config = dict(
    n_layer=15,
    d_model=256,
    n_head=8,
    n_kv_head=8,
    head_dim=32,
    d_mlp=1024,
    vocab_size=8192,
    activation='squared_relu',
    norm='rmsnorm',
    norm_place='pre',
    norm_eps=1e-05,
    positions='rope',
    rope_base=1020.0,
    rope_fraction=0.25,
    qk_norm=False,
    attn_scale=0.177,
    bias='none',
    tie_embeddings='early',
    parallel_block=False,
    extras=['some layers without positions', 'some layers without attention', 'local attention windows', 'paired heads', 'shifted keys', 'gated attention', 'exclusive self-attention', 'capped logits'],
    init='normal',
    init_std_qkv=0.0407,
    init_std_o=0.0407,
    init_std_up=0.0407,
    init_std_down=0.0,
    optimizer='adamw',
    lr=0.00147,
    beta1=0.9,
    beta2=0.95,
    weight_decay=0.12,
    lr_head=0.0152,
    warmup_steps=224,
    schedule='wsd',
    decay_fraction=0.784,
    decay_shape='sqrt',
    final_lr_fraction=0.05,
    batch_tokens=[32768, 65536, 131072],
    seq_len=1024,
    doc_mask=True,
    train_tokens=389600000,
    steps=5928,
    dataset='wikipedia_en',
)
Each number is 200 + 30 x the weight over its row's rms, rounded and kept within 0 to 999. Layers, rows and columns count from 0. The size before them is the row's rms in percent of the matrix's.

# layer 8 MLP down, 256x1024, rms 0.0611, rows 102-156, columns 640-767
105,208,181,222,157,182,188,194,153,167,201,178,151,141,205,219,142,235,225,267,250,209,171,232,206,188,166,199,242,218,215,177,190,220,123,245,198,186,228,139,159,239,245,184,129,175,141,176,199,147,173,105,219,158,192,180,156,138,216,104,143,182,220,211,172,194,274,201,201,222,149,175,125,170,199,202,233,195,129,156,192,232,249,197,176,214,226,211,159,173,185,201,173,165,198,142,153,183,188,179,230,216,140,186,193,224,203,192,193,216,199,202,158,221,190,231,215,203,177,193,199,202,177,223,193,228,163,185,230
104,242,171,207,245,204,188,258,212,198,190,189,152,223,258,215,224,272,227,188,182,200,187,224,199,189,209,199,210,202,188,226,206,169,184,234,211,216,132,215,208,196,222,252,181,233,171,115,197,238,253,256,203,186,188,178,176,203,187,187,179,200,182,211,172,178,128,181,231,169,218,213,201,159,186,204,216,195,155,267,204,259,235,211,187,309,187,210,173,190,127,268,196,251,235,189,197,191,222,195,202,238,287,226,215,224,184,239,180,210,235,227,144,193,283,182,244,205,157,215,222,189,130,222,155,173,144,207,240
094,168,184,185,181,184,207,212,175,210,156,170,191,140,209,239,227,193,209,179,164,148,210,184,205,237,180,163,226,157,218,149,202,244,174,194,223,191,161,213,159,165,194,190,233,230,185,196,196,211,198,209,227,152,199,220,197,146,283,198,179,228,231,213,194,146,259,193,204,179,204,225,225,214,190,203,159,252,234,251,154,227,207,215,191,214,186,177,153,189,199,187,206,185,178,199,231,184,235,198,236,139,171,178,220,162,221,243,227,173,224,205,216,178,221,149,180,157,130,210,220,223,248,185,156,191,193,184,173
102,226,186,207,183,184,185,209,142,190,201,172,211,192,158,188,209,175,189,218,153,211,247,228,185,219,162,191,160,219,180,230,121,182,181,223,181,178,231,227,209,231,217,155,208,215,184,206,158,187,226,131,152,223,211,231,138,182,209,199,210,223,220,195,192,195,186,198,185,170,254,270,157,183,227,174,215,203,194,227,202,196,170,207,198,169,141,181,216,169,163,199,251,154,186,174,238,172,220,230,204,180,172,225,224,199,107,130,203,199,169,184,199,223,163,223,223,191,228,166,208,206,200,174,256,212,144,239,186
097,189,218,184,209,192,167,185,213,202,173,163,153,188,198,157,150,209,290,160,207,208,227,178,175,232,181,218,200,157,197,253,210,199,231,176,218,183,172,193,197,212,254,209,186,197,219,197,133,212,223,154,288,134,140,151,246,237,198,135,220,194,236,198,205,194,170,197,247,142,238,193,190,185,219,222,222,201,217,131,175,223,191,184,197,131,134,263,205,234,181,219,206,209,249,190,111,200,177,171,195,265,232,235,154,219,207,160,181,219,239,248,268,207,179,214,202,156,188,177,197,226,181,194,224,193,199,210,269
099,190,186,226,216,206,209,222,199,200,207,229,201,176,174,179,314,196,154,205,180,183,155,184,199,200,265,220,213,201,243,202,200,197,237,189,170,199,171,172,219,276,154,206,165,164,242,207,170,219,204,243,243,154,224,192,159,218,220,149,231,217,245,212,149,273,170,187,236,244,200,189,252,185,164,217,191,198,205,161,171,208,198,183,193,219,182,172,227,159,211,179,184,173,192,215,173,212,163,204,202,192,242,221,260,214,193,180,161,151,203,160,210,189,208,220,175,250,117,214,249,202,151,172,242,204,175,200,273
118,199,209,159,216,178,193,228,205,206,222,209,219,231,218,218,217,207,177,186,205,219,235,197,242,196,208,266,231,185,264,194,215,206,250,231,196,299,220,229,157,190,187,217,215,201,209,185,228,198,198,236,190,213,186,248,253,200,203,204,237,215,210,167,221,190,208,232,242,257,196,235,207,226,159,202,148,214,209,233,197,196,235,178,269,239,209,233,233,284,226,242,218,203,249,214,244,226,186,153,216,198,189,220,247,237,217,208,176,173,235,193,209,225,163,207,189,210,277,261,221,211,249,175,242,185,212,171,172
101,185,179,245,178,221,149,161,223,213,212,177,190,254,180,211,213,238,122,199,209,181,218,190,208,187,180,232,195,232,190,187,195,225,155,157,190,183,179,229,226,191,270,200,208,192,186,187,213,198,235,221,160,207,196,202,132,188,134,233,163,219,165,201,154,166,187,227,193,180,231,189,242,211,234,186,221,170,195,164,271,143,201,201,184,209,165,138,197,171,142,178,193,261,213,183,192,199,217,217,185,210,193,155,205,205,179,165,106,152,192,236,194,209,190,190,247,179,231,221,201,236,202,229,213,220,262,181,178
180,189,196,193,175,280,224,216,229,176,205,177,199,217,213,194,208,196,219,245,204,231,185,217,187,207,169,235,200,241,207,237,206,153,197,198,179,182,270,212,180,192,208,222,241,222,213,215,239,232,177,176,228,190,157,195,164,187,199,201,199,223,236,184,172,248,194,303,253,193,211,240,173,199,204,254,220,200,211,187,218,182,169,183,226,228,171,221,195,272,197,257,179,237,209,170,208,245,235,200,205,227,193,158,269,189,215,179,217,173,261,209,242,247,197,210,190,215,236,263,212,216,171,229,205,232,187,210,220
100,198,189,239,229,194,194,218,151,214,207,173,181,195,136,244,226,248,222,159,246,205,211,176,197,156,220,192,207,229,219,232,222,182,193,208,228,162,235,230,153,219,214,159,171,247,194,168,208,212,222,205,184,234,202,234,170,174,226,272,156,225,184,173,245,214,217,186,211,220,232,214,154,211,199,191,223,211,165,257,172,217,226,198,195,209,137,177,229,220,236,171,223,209,204,167,225,202,217,190,162,210,182,170,151,182,180,202,225,221,183,222,211,197,168,186,240,188,167,217,183,196,182,208,233,195,218,206,172
094,183,207,183,212,163,175,177,217,240,212,217,177,180,199,188,163,238,253,249,216,241,196,204,172,163,197,231,231,235,216,211,204,230,269,222,164,208,194,226,243,222,134,193,182,209,202,210,204,215,218,141,197,156,230,249,230,230,217,212,215,141,231,229,141,182,268,188,222,221,198,190,203,199,239,187,253,199,265,193,236,252,204,210,242,213,188,212,199,201,228,218,227,192,206,212,237,261,211,155,203,181,176,202,260,217,236,221,235,226,135,160,200,225,199,188,193,205,196,206,147,212,250,201,133,179,240,196,194
098,190,179,152,246,197,217,244,256,215,205,166,153,181,244,236,207,158,228,149,206,275,181,177,213,259,175,192,161,243,173,243,214,193,226,220,273,233,209,167,212,167,229,172,217,197,206,221,248,193,134,170,239,211,188,209,198,176,142,201,236,195,172,250,211,175,198,160,228,232,159,195,209,142,188,205,254,177,203,200,213,206,219,239,160,243,139,196,205,204,263,230,237,253,246,236,240,197,204,185,207,243,198,188,201,153,152,184,222,143,192,205,229,235,227,229,205,169,201,150,184,213,176,242,235,259,205,203,229
100,199,208,176,174,231,228,217,206,182,213,140,179,176,177,217,176,203,259,169,177,200,234,186,195,171,214,221,224,234,186,191,176,180,211,254,186,241,283,199,261,174,224,188,263,205,229,150,191,194,207,203,214,216,193,180,166,175,209,221,224,196,228,237,165,242,182,216,217,177,194,190,183,202,209,256,198,214,206,227,208,195,209,226,157,203,178,198,115,155,206,210,237,229,171,195,238,149,175,243,224,196,202,154,199,210,232,189,210,187,191,182,212,239,170,208,201,162,211,167,166,169,172,226,201,209,180,216,178
099,204,244,224,212,201,242,201,232,250,183,215,195,215,233,190,186,233,207,197,217,247,214,242,203,170,158,203,248,176,171,208,197,171,253,229,261,179,228,181,203,180,185,258,217,229,157,230,216,240,195,194,253,257,228,214,200,290,174,219,248,159,146,201,182,188,181,184,204,241,239,157,169,181,168,149,233,233,217,194,229,191,224,194,190,188,262,239,254,194,196,193,216,191,277,204,198,191,208,154,188,148,254,162,197,220,213,208,244,163,248,245,232,173,234,196,207,225,159,143,194,192,225,271,206,214,232,183,204
094,169,256,170,207,201,216,198,151,176,235,229,189,215,204,156,194,238,209,187,208,192,235,185,162,244,172,231,196,209,174,203,170,208,158,233,156,157,264,186,251,114,242,220,238,250,168,210,208,211,198,165,168,224,237,186,223,218,241,206,177,176,190,170,252,227,219,196,234,222,227,171,247,234,220,215,173,219,201,245,221,189,179,148,210,156,132,169,167,223,199,219,217,188,231,186,214,202,208,171,186,169,211,204,180,189,260,220,169,223,242,201,167,197,197,175,168,214,270,237,199,191,179,168,230,227,175,144,205
100,193,246,211,217,188,213,197,203,179,159,215,182,222,160,187,169,145,211,179,191,185,183,214,194,165,208,205,214,188,175,262,202,233,286,228,177,178,161,249,237,214,187,238,177,224,219,177,196,218,159,220,208,221,215,159,160,171,178,187,223,207,213,182,196,184,163,196,201,162,190,188,220,171,193,140,198,166,198,192,134,169,201,206,214,225,239,252,196,204,198,173,201,242,244,183,171,269,222,204,173,185,164,221,247,185,212,177,222,227,221,202,218,198,207,202,199,222,230,235,208,208,210,176,229,190,206,162,224
103,175,209,209,225,199,223,244,226,165,214,192,197,159,214,239,224,147,166,176,153,240,242,202,201,211,178,134,197,197,146,190,208,230,168,207,159,205,161,209,224,190,217,186,176,248,232,207,221,185,181,212,186,210,209,192,152,206,198,209,166,225,211,178,238,184,200,271,173,246,185,178,188,184,242,175,169,195,149,225,179,223,177,232,194,235,166,201,194,179,199,191,202,229,175,173,200,222,215,233,230,218,208,188,227,205,185,218,180,223,230,182,187,209,203,177,231,235,170,211,251,238,206,202,234,149,192,211,198
099,228,185,183,205,203,195,191,205,217,221,234,280,252,213,208,239,188,185,194,241,214,177,259,196,181,206,220,213,199,142,240,189,187,187,182,226,176,221,199,201,191,237,185,208,187,218,212,210,152,182,224,192,214,210,198,186,226,187,227,223,214,190,221,233,195,238,244,211,218,204,194,168,195,157,149,220,231,161,143,249,193,190,217,227,233,187,217,233,183,188,239,267,205,195,183,202,188,234,216,249,195,203,239,171,238,242,196,176,233,182,216,225,191,230,211,219,213,204,212,222,199,186,199,100,195,161,117,192
102,245,169,220,195,185,228,217,203,145,220,179,158,210,172,176,278,192,249,215,180,210,208,203,267,170,219,189,250,198,191,182,191,270,191,221,232,208,241,173,226,219,169,187,189,185,220,196,133,250,189,200,204,227,193,235,241,167,190,206,238,198,191,246,212,158,206,237,195,222,266,165,193,254,197,174,237,238,189,200,171,230,197,145,175,197,220,209,256,203,175,219,160,202,221,183,182,232,208,152,180,185,164,211,221,145,209,172,225,175,169,181,227,197,194,231,197,205,190,212,158,206,191,196,183,188,193,214,248
109,163,185,201,212,259,201,215,178,228,144,240,220,165,189,198,211,178,166,206,177,226,198,201,279,228,191,192,224,211,192,197,159,205,199,213,166,212,188,199,213,161,211,215,222,197,227,209,246,130,167,183,210,178,194,168,203,246,155,197,192,195,216,196,190,187,184,180,100,137,235,202,210,222,198,193,188,166,173,227,230,150,191,192,176,187,173,227,193,208,211,219,182,170,171,227,159,217,167,212,215,201,162,262,188,216,144,216,154,200,243,155,172,173,127,183,213,149,222,203,175,112,179,208,187,147,210,200,193
092,131,189,223,221,211,171,205,165,215,195,222,189,193,177,223,244,183,218,193,176,200,150,209,205,200,288,214,182,215,280,196,181,233,205,240,187,204,184,195,190,178,227,188,164,203,239,170,160,192,216,202,156,212,201,193,131,215,156,141,196,195,147,207,202,215,166,220,175,268,263,158,278,205,156,184,184,204,191,215,253,169,224,216,217,210,247,218,227,174,221,204,211,221,169,257,174,187,198,216,224,128,217,229,200,187,200,161,199,235,195,226,169,187,187,171,185,168,209,199,184,180,157,200,157,210,200,220,165
102,183,184,148,217,196,194,239,180,193,214,254,161,197,202,216,178,120,184,211,225,213,203,179,203,220,216,234,215,188,150,191,193,185,240,203,183,217,170,243,173,215,207,287,220,181,181,212,210,231,219,204,224,152,202,250,169,231,145,169,280,190,182,166,203,179,163,223,186,176,212,215,218,270,220,200,196,165,212,175,135,242,169,210,200,228,187,201,184,235,222,193,215,237,183,181,260,191,192,182,216,181,173,215,147,128,229,142,176,198,275,258,221,149,211,192,194,187,190,217,212,217,245,219,156,183,160,208,258
098,207,190,225,162,184,206,254,211,186,208,201,225,189,197,220,243,222,188,203,170,172,172,194,188,208,162,157,224,197,220,232,181,202,206,219,209,210,205,241,172,200,198,193,186,206,241,201,198,190,196,219,215,197,139,228,176,230,203,201,237,224,199,177,218,157,221,203,193,255,159,185,174,206,207,219,154,217,217,186,224,167,186,212,194,150,225,219,210,179,249,204,191,161,211,197,229,210,192,216,197,194,203,190,246,216,242,203,185,152,201,185,189,221,204,159,176,220,243,234,212,198,184,220,234,190,147,169,210
101,257,140,200,201,199,194,246,261,196,173,246,215,189,212,246,256,249,188,223,160,198,144,218,225,191,186,181,228,191,180,212,193,131,229,231,213,235,189,182,163,182,133,204,149,131,184,208,206,166,153,175,202,132,189,189,203,177,185,167,251,223,203,182,190,157,211,191,204,193,177,199,196,198,250,201,207,213,218,188,158,224,188,214,142,267,177,239,237,218,186,233,203,164,240,221,141,206,207,200,211,195,180,200,178,215,235,216,203,187,249,197,241,212,208,178,202,212,170,256,243,212,196,187,187,192,176,174,207
100,210,183,146,181,156,203,180,228,190,161,204,239,216,172,151,204,189,186,182,164,143,278,212,220,224,195,209,183,187,197,213,262,238,184,161,170,206,167,193,242,227,205,189,204,218,192,213,220,223,200,206,125,183,194,224,184,178,202,243,192,240,177,198,219,211,138,189,206,239,263,221,157,189,168,216,163,192,217,197,200,163,222,248,207,235,188,240,215,184,168,213,168,229,202,150,232,219,233,204,232,200,171,181,223,189,191,207,187,158,191,244,224,214,211,217,222,264,179,197,184,176,215,161,169,185,198,166,157
101,231,134,249,163,152,171,183,186,190,254,183,176,184,206,185,230,237,161,215,211,207,157,208,139,179,196,195,241,198,193,213,224,186,175,246,214,252,193,151,252,199,199,182,220,198,216,220,169,244,134,148,195,207,206,201,161,196,207,187,227,190,249,225,160,208,157,234,238,206,187,157,205,158,199,163,242,189,201,234,167,188,167,169,225,167,190,201,198,183,137,181,246,174,266,254,175,236,192,245,181,218,226,179,218,165,204,153,210,204,229,191,168,142,191,157,199,178,244,241,165,212,189,170,168,200,237,211,202
105,220,127,189,180,226,191,173,212,197,168,192,171,178,195,165,205,230,192,174,192,144,213,211,182,270,204,207,193,240,232,255,158,204,219,218,166,176,219,217,271,248,190,243,170,255,245,234,152,194,157,177,217,131,217,191,219,173,206,132,213,195,213,170,193,211,200,187,218,181,219,244,189,133,243,158,186,181,178,200,207,140,135,178,195,210,228,225,209,193,138,204,186,215,168,192,210,253,256,142,174,223,151,176,222,179,165,218,183,186,137,169,250,241,200,186,155,140,241,217,244,148,188,227,183,215,180,194,220
101,207,251,214,203,175,215,190,225,217,242,189,161,202,204,148,207,253,147,196,187,201,214,177,187,194,199,212,156,176,216,249,230,237,227,215,187,276,187,214,243,178,201,253,184,229,229,207,185,187,207,176,182,148,269,195,200,195,204,166,228,228,179,215,195,166,167,217,176,155,213,237,279,167,234,197,253,187,193,215,246,206,199,174,197,257,213,169,217,212,189,208,260,244,202,233,216,220,149,161,196,219,306,254,200,218,206,193,165,188,218,160,241,203,232,195,164,216,226,196,250,241,224,207,210,238,154,167,227
100,205,217,211,172,199,187,123,183,214,195,227,272,187,190,170,234,257,196,190,240,226,214,203,232,191,217,189,187,183,244,219,187,207,229,219,228,218,231,163,224,189,237,169,185,125,248,229,177,184,203,201,229,150,155,134,212,220,170,216,171,166,193,199,198,198,156,187,157,176,172,248,245,219,138,207,201,219,223,173,172,235,185,185,207,183,178,218,232,202,187,243,202,189,199,168,167,221,143,178,201,207,236,200,190,192,224,188,178,163,225,167,165,198,222,228,217,171,208,222,183,175,178,205,164,209,169,195,190
102,206,154,182,222,152,182,188,179,228,180,247,193,200,224,214,238,169,250,170,190,276,232,173,232,219,214,180,238,153,175,202,201,188,251,244,230,239,146,247,187,193,194,199,184,219,185,126,245,244,237,260,195,219,184,214,256,181,217,185,194,244,208,156,193,231,176,232,213,196,182,198,226,205,226,199,176,274,223,185,215,158,267,178,213,184,170,218,199,172,222,213,238,173,245,167,227,205,230,185,209,163,158,154,191,202,238,180,196,237,184,188,143,219,131,204,238,208,159,192,245,240,181,192,195,139,228,216,217
101,177,167,224,271,207,208,180,167,227,178,250,167,172,227,133,216,151,210,214,216,182,169,226,166,238,200,191,253,187,222,215,152,162,216,135,232,162,156,177,270,228,197,194,172,153,167,180,193,183,217,208,185,159,143,145,136,257,198,160,229,217,216,240,232,188,193,252,224,225,198,200,192,220,242,166,192,188,240,188,216,217,164,204,193,228,230,247,220,185,199,188,243,198,167,237,203,249,183,183,188,157,188,189,267,194,198,208,219,211,216,201,181,142,219,199,162,192,209,189,188,221,224,216,200,166,256,186,201
098,188,165,182,154,190,171,192,188,120,176,144,215,144,174,217,154,206,155,225,185,226,212,201,196,220,144,214,247,219,200,177,236,231,231,214,196,182,204,174,143,191,163,209,188,156,183,214,158,211,199,248,209,216,162,230,219,141,202,261,212,148,240,232,237,268,223,215,231,178,244,186,176,182,251,194,233,209,159,220,193,241,205,171,170,197,232,219,226,171,163,199,138,214,190,178,211,193,206,149,186,193,180,258,211,198,197,255,207,184,201,219,177,196,178,239,172,162,237,174,248,207,219,230,200,223,150,178,199
099,221,206,181,191,212,207,174,182,156,246,199,205,200,215,243,205,197,197,215,226,262,206,247,213,177,236,173,170,216,156,179,210,152,202,274,204,224,184,224,233,204,240,183,254,195,199,200,245,190,213,142,212,278,224,257,187,239,145,225,175,233,268,184,186,233,248,185,188,179,163,180,167,181,244,218,183,185,201,186,184,152,208,255,132,209,202,226,207,156,213,218,201,175,235,211,190,178,198,227,226,178,208,246,187,234,233,156,217,230,223,211,205,204,196,207,248,184,187,161,221,185,158,171,256,229,158,281,216
096,226,231,122,225,244,201,152,148,186,226,264,229,217,184,187,275,165,205,210,175,225,191,231,153,235,187,239,238,195,204,225,138,230,174,178,221,247,227,199,215,189,214,174,171,230,257,189,161,201,223,240,238,246,219,210,157,191,194,191,162,195,162,197,219,251,190,153,214,160,206,234,200,190,218,212,218,209,239,200,195,213,183,220,220,203,160,248,244,177,207,194,188,189,267,152,195,175,216,252,250,216,221,170,153,219,243,265,220,258,225,232,245,180,197,171,259,178,217,155,168,194,196,193,281,250,174,230,171
099,202,220,197,165,196,255,199,169,214,239,202,189,192,147,236,208,196,154,196,177,230,189,226,196,226,207,208,209,191,168,159,202,112,197,207,251,178,219,200,226,211,218,203,197,177,203,246,138,191,181,161,204,251,237,186,207,223,233,208,226,200,220,178,225,210,165,172,177,164,197,198,166,198,207,189,225,259,192,207,218,210,180,244,200,219,216,231,200,200,214,188,163,132,205,146,210,178,195,185,169,238,220,149,183,205,171,162,204,239,206,232,204,218,218,151,231,197,223,245,197,158,178,194,210,175,185,165,203
101,204,224,190,189,197,192,171,159,217,212,172,221,231,180,229,177,206,180,223,239,200,178,208,157,176,187,168,244,206,221,236,185,222,225,205,180,175,249,172,172,228,201,174,170,174,227,186,208,210,190,152,162,175,198,184,213,265,166,152,166,177,220,209,212,184,212,190,194,187,203,164,188,242,174,269,201,163,214,148,176,169,160,266,163,212,173,174,189,206,226,225,169,208,200,184,175,174,237,184,177,196,133,245,121,175,216,228,207,223,208,175,203,214,179,212,175,186,141,203,177,223,196,188,157,174,239,168,217
102,228,235,159,222,225,196,172,190,201,233,183,198,172,199,160,262,215,200,266,212,226,220,198,162,239,216,207,200,225,201,168,231,179,162,250,183,197,208,157,224,193,198,178,207,229,202,207,248,223,150,205,197,186,200,173,191,185,248,220,156,183,179,179,244,205,184,203,199,227,208,194,140,190,227,265,208,211,166,169,169,133,220,174,170,181,190,219,200,197,185,202,185,184,138,232,127,172,205,157,194,185,223,193,192,258,185,224,194,181,242,205,220,221,220,224,199,221,182,182,226,186,218,191,213,240,199,211,196
098,170,197,196,228,150,228,240,154,148,215,221,300,248,189,252,253,202,145,198,222,192,197,192,189,167,214,208,250,201,185,179,229,169,216,204,195,220,219,204,219,199,152,208,206,184,150,189,212,213,229,268,183,247,182,249,177,225,157,180,208,186,216,188,187,235,209,209,187,248,207,218,205,228,207,186,203,198,203,194,237,166,217,189,186,143,263,190,148,207,170,168,226,193,242,216,204,216,152,237,223,249,149,204,186,151,212,199,224,229,161,242,213,214,203,211,191,194,213,208,184,191,187,183,230,220,190,238,190
098,200,259,154,217,188,238,208,204,225,221,203,211,236,240,167,194,151,197,183,200,192,185,232,264,186,191,201,235,170,250,128,163,172,216,197,215,135,217,190,234,229,219,258,188,171,229,244,235,251,246,133,208,181,205,231,164,229,200,188,210,222,219,203,203,224,182,167,244,152,223,210,232,230,245,264,192,235,152,167,193,133,219,167,189,182,154,220,161,225,207,282,172,205,192,162,172,229,208,203,213,168,210,146,171,227,203,197,213,148,193,179,218,246,235,204,211,238,206,164,248,176,113,216,187,217,176,225,204
097,182,172,244,160,192,193,238,277,193,248,175,201,254,200,176,245,199,198,136,193,186,168,224,224,200,209,203,218,173,165,262,172,223,216,266,199,183,199,220,94,171,230,270,231,182,171,238,241,193,201,208,244,213,188,173,196,206,198,232,228,205,178,229,205,211,240,197,216,236,169,212,202,205,279,176,176,241,187,183,217,168,236,184,156,222,249,251,221,217,156,198,194,186,248,234,145,205,218,178,231,219,227,219,199,198,163,201,188,183,187,176,226,167,218,168,201,239,216,174,167,210,188,246,160,242,192,186,225
100,237,191,216,165,203,163,213,158,161,187,208,171,195,153,180,209,181,223,173,227,186,223,169,234,188,167,194,141,268,204,191,174,186,179,194,207,242,240,166,184,171,177,161,190,189,175,188,233,183,184,200,166,226,194,232,231,216,249,229,190,142,189,191,190,213,147,220,186,181,203,213,234,177,247,134,208,216,174,189,241,151,177,216,183,148,158,243,177,189,198,187,181,208,195,176,171,171,205,186,214,157,181,186,235,259,230,245,230,243,202,165,189,247,215,216,206,226,198,256,220,197,191,191,225,183,196,156,244
102,202,192,213,209,179,206,154,197,213,230,171,167,206,221,226,151,206,197,223,216,180,208,170,211,254,148,216,159,224,250,194,178,173,165,147,189,216,212,200,191,216,199,240,201,214,205,243,198,166,215,222,176,193,191,195,224,233,236,213,165,150,217,178,286,197,195,226,191,176,178,213,187,197,205,231,184,168,208,170,207,191,222,161,219,196,216,222,211,207,192,236,187,203,149,195,150,207,217,173,190,221,163,207,207,237,207,233,209,241,244,175,172,207,238,198,189,226,222,200,230,201,218,178,198,201,203,160,190
099,205,242,247,206,163,178,276,222,179,231,256,170,181,131,187,192,237,199,194,191,209,211,165,231,131,249,224,163,246,186,199,222,181,250,216,212,197,197,242,217,178,215,206,201,203,213,216,134,244,185,187,241,269,193,241,193,138,227,162,175,157,203,166,224,212,130,190,181,162,228,187,234,179,235,220,260,211,165,247,189,205,189,184,169,194,225,144,194,173,194,167,157,198,213,251,225,211,195,222,150,256,161,235,209,180,192,162,231,151,193,195,184,163,187,163,167,186,180,205,183,170,159,206,190,187,184,208,153
097,265,237,206,227,136,185,226,218,237,247,163,240,138,243,159,196,216,196,188,238,217,182,214,228,196,245,253,128,203,231,268,212,189,251,191,205,199,214,182,192,153,210,239,224,244,176,196,181,206,218,204,196,187,232,230,174,213,188,290,197,180,218,175,182,208,193,221,199,145,200,152,178,208,214,207,214,219,194,237,182,235,200,226,234,218,228,215,218,210,197,231,188,193,222,225,228,168,226,238,205,236,181,244,198,210,144,165,126,241,219,147,176,187,194,242,192,213,230,234,237,168,207,209,258,200,189,168,209
100,239,164,244,216,214,202,231,185,180,244,229,260,251,197,205,187,203,196,238,187,147,237,205,171,221,207,163,164,183,245,131,198,206,158,190,297,188,205,244,250,172,229,205,201,178,189,176,202,217,175,230,196,185,153,191,242,192,196,217,198,216,197,258,198,162,267,159,171,183,169,205,195,165,219,185,207,182,221,181,205,203,175,144,212,196,219,195,162,211,249,200,148,176,241,182,186,197,219,201,196,214,211,171,184,161,259,208,210,207,248,205,194,194,188,216,199,232,180,180,207,214,148,192,204,191,220,177,191
094,185,206,196,213,193,158,187,206,155,174,233,193,170,173,216,175,300,219,176,214,136,239,168,205,144,222,172,226,246,199,188,208,141,177,210,197,177,226,209,229,181,196,233,164,167,161,194,213,188,202,165,172,199,210,153,181,195,259,195,147,285,220,220,223,162,244,187,186,221,228,176,209,196,202,189,234,180,194,187,145,217,146,208,206,236,191,261,214,189,197,211,228,195,179,210,216,161,228,194,257,196,166,229,148,181,151,191,191,187,190,170,152,166,196,217,165,181,141,211,160,171,176,179,132,240,182,243,219
100,204,168,206,132,174,189,202,199,234,167,203,124,205,149,235,190,195,195,193,193,255,216,185,276,163,179,207,167,157,208,236,167,174,219,183,204,202,189,227,204,208,183,244,179,177,177,175,172,178,210,201,211,196,143,162,204,186,192,250,180,182,240,207,191,157,171,233,204,176,247,230,207,257,199,191,144,223,196,148,194,151,117,174,196,123,189,152,217,237,228,165,132,159,207,184,179,206,180,201,198,212,238,205,176,191,212,215,166,214,224,188,245,202,218,187,185,179,216,187,209,193,228,149,191,193,206,254,185
095,207,223,205,189,197,186,196,205,191,191,163,222,251,183,190,195,197,178,185,226,235,187,233,212,235,114,226,224,211,175,213,194,160,166,174,178,178,202,200,158,225,193,208,179,191,149,152,182,180,176,236,126,192,217,238,195,204,131,222,249,200,185,225,199,192,245,164,215,200,202,228,161,228,197,217,167,227,182,215,169,211,195,217,225,207,173,235,190,230,204,191,189,199,184,177,128,178,148,150,152,195,180,115,203,199,198,223,243,212,160,251,240,222,228,207,178,254,182,189,193,196,200,206,240,213,210,225,213
099,139,201,204,185,184,163,155,234,118,205,199,217,195,210,193,221,165,215,193,223,179,239,168,235,191,201,181,191,183,175,142,202,227,164,159,230,206,231,198,256,242,216,202,195,179,197,173,156,153,214,224,158,172,184,247,187,217,161,205,165,171,206,174,253,210,212,211,217,211,253,175,233,181,210,217,164,241,213,181,173,165,160,215,173,176,163,211,239,190,187,152,134,197,214,242,192,233,200,237,234,177,195,136,196,248,202,175,224,201,233,242,229,205,221,210,212,164,181,210,200,182,215,202,177,240,236,206,139
100,203,189,184,151,256,204,227,214,205,206,215,232,187,155,167,173,197,210,192,181,178,193,184,177,236,184,214,197,184,127,215,190,240,181,203,200,210,220,220,208,198,194,153,212,210,208,149,204,188,235,222,231,179,223,222,195,187,230,237,221,223,209,164,213,176,214,188,212,172,210,214,146,208,194,168,203,204,238,228,212,190,238,126,172,177,197,241,186,235,279,177,247,166,187,145,224,224,235,127,163,214,228,198,236,248,216,215,177,212,201,253,206,227,157,246,165,212,233,235,190,208,195,145,227,169,180,212,214
099,221,234,221,190,198,189,207,164,252,184,218,238,183,191,181,237,173,242,230,172,216,194,222,237,186,171,213,258,164,260,164,206,232,231,173,187,193,172,266,214,171,227,138,197,193,191,226,197,233,233,227,175,204,220,193,214,226,188,190,201,168,196,217,184,226,204,190,173,179,194,230,236,169,162,206,186,178,166,207,192,174,198,182,187,231,224,158,197,220,223,175,274,234,203,189,168,238,207,183,219,186,203,173,246,200,210,148,257,160,233,164,177,206,222,213,204,177,197,221,185,165,172,193,160,183,168,158,162
098,254,231,197,152,223,206,197,208,211,264,185,214,186,203,184,154,145,256,147,212,219,240,187,191,231,275,171,206,182,233,217,145,216,230,206,227,230,218,180,235,258,189,209,234,205,237,242,212,203,169,238,182,189,200,174,239,199,256,241,270,215,183,203,152,224,227,190,187,168,226,169,126,208,194,180,204,146,217,202,134,200,210,277,205,201,237,242,201,180,262,149,193,195,217,186,196,206,197,217,229,210,183,239,207,185,197,227,234,198,212,204,208,185,195,200,163,162,155,207,185,172,219,180,172,171,170,175,201
097,202,189,237,198,169,219,249,168,257,183,181,225,229,204,175,131,173,210,203,205,259,235,211,183,242,221,205,232,201,162,204,147,168,233,185,158,175,230,193,206,160,235,180,217,170,192,208,172,218,138,178,203,145,191,246,196,228,178,251,226,180,202,250,217,227,239,182,239,209,199,202,218,167,192,182,137,236,185,179,207,138,152,214,201,204,202,221,204,205,172,234,182,237,179,214,168,189,170,213,211,201,214,230,206,224,207,219,185,201,168,257,182,208,224,205,257,214,180,143,171,210,264,196,189,226,170,200,211
101,236,240,255,211,247,223,184,135,184,161,167,185,179,209,202,178,188,233,156,230,191,188,210,241,174,196,224,157,189,216,160,213,163,205,192,163,114,197,162,213,228,197,181,213,294,196,245,180,215,214,154,229,230,160,191,184,234,253,239,236,231,143,183,151,165,166,175,203,197,208,208,174,182,215,152,244,177,180,162,155,196,245,172,228,162,193,177,209,160,210,209,235,184,207,199,158,177,198,238,161,164,198,229,241,208,186,177,183,188,266,196,194,203,200,143,178,234,160,167,201,198,197,234,189,224,197,138,202
099,242,225,226,251,206,204,172,166,205,156,188,223,178,223,215,247,190,198,150,202,217,213,192,222,189,174,194,197,132,156,208,187,252,201,217,267,175,264,185,211,191,175,249,230,197,222,192,256,200,172,196,178,236,242,188,200,171,204,180,215,194,177,171,186,206,178,264,221,180,241,225,194,147,199,195,202,186,199,202,210,229,220,171,156,157,214,185,205,200,194,162,149,214,144,221,170,151,163,199,204,183,153,210,183,205,211,222,146,209,249,202,162,175,240,169,193,214,259,217,197,220,191,209,216,161,187,222,202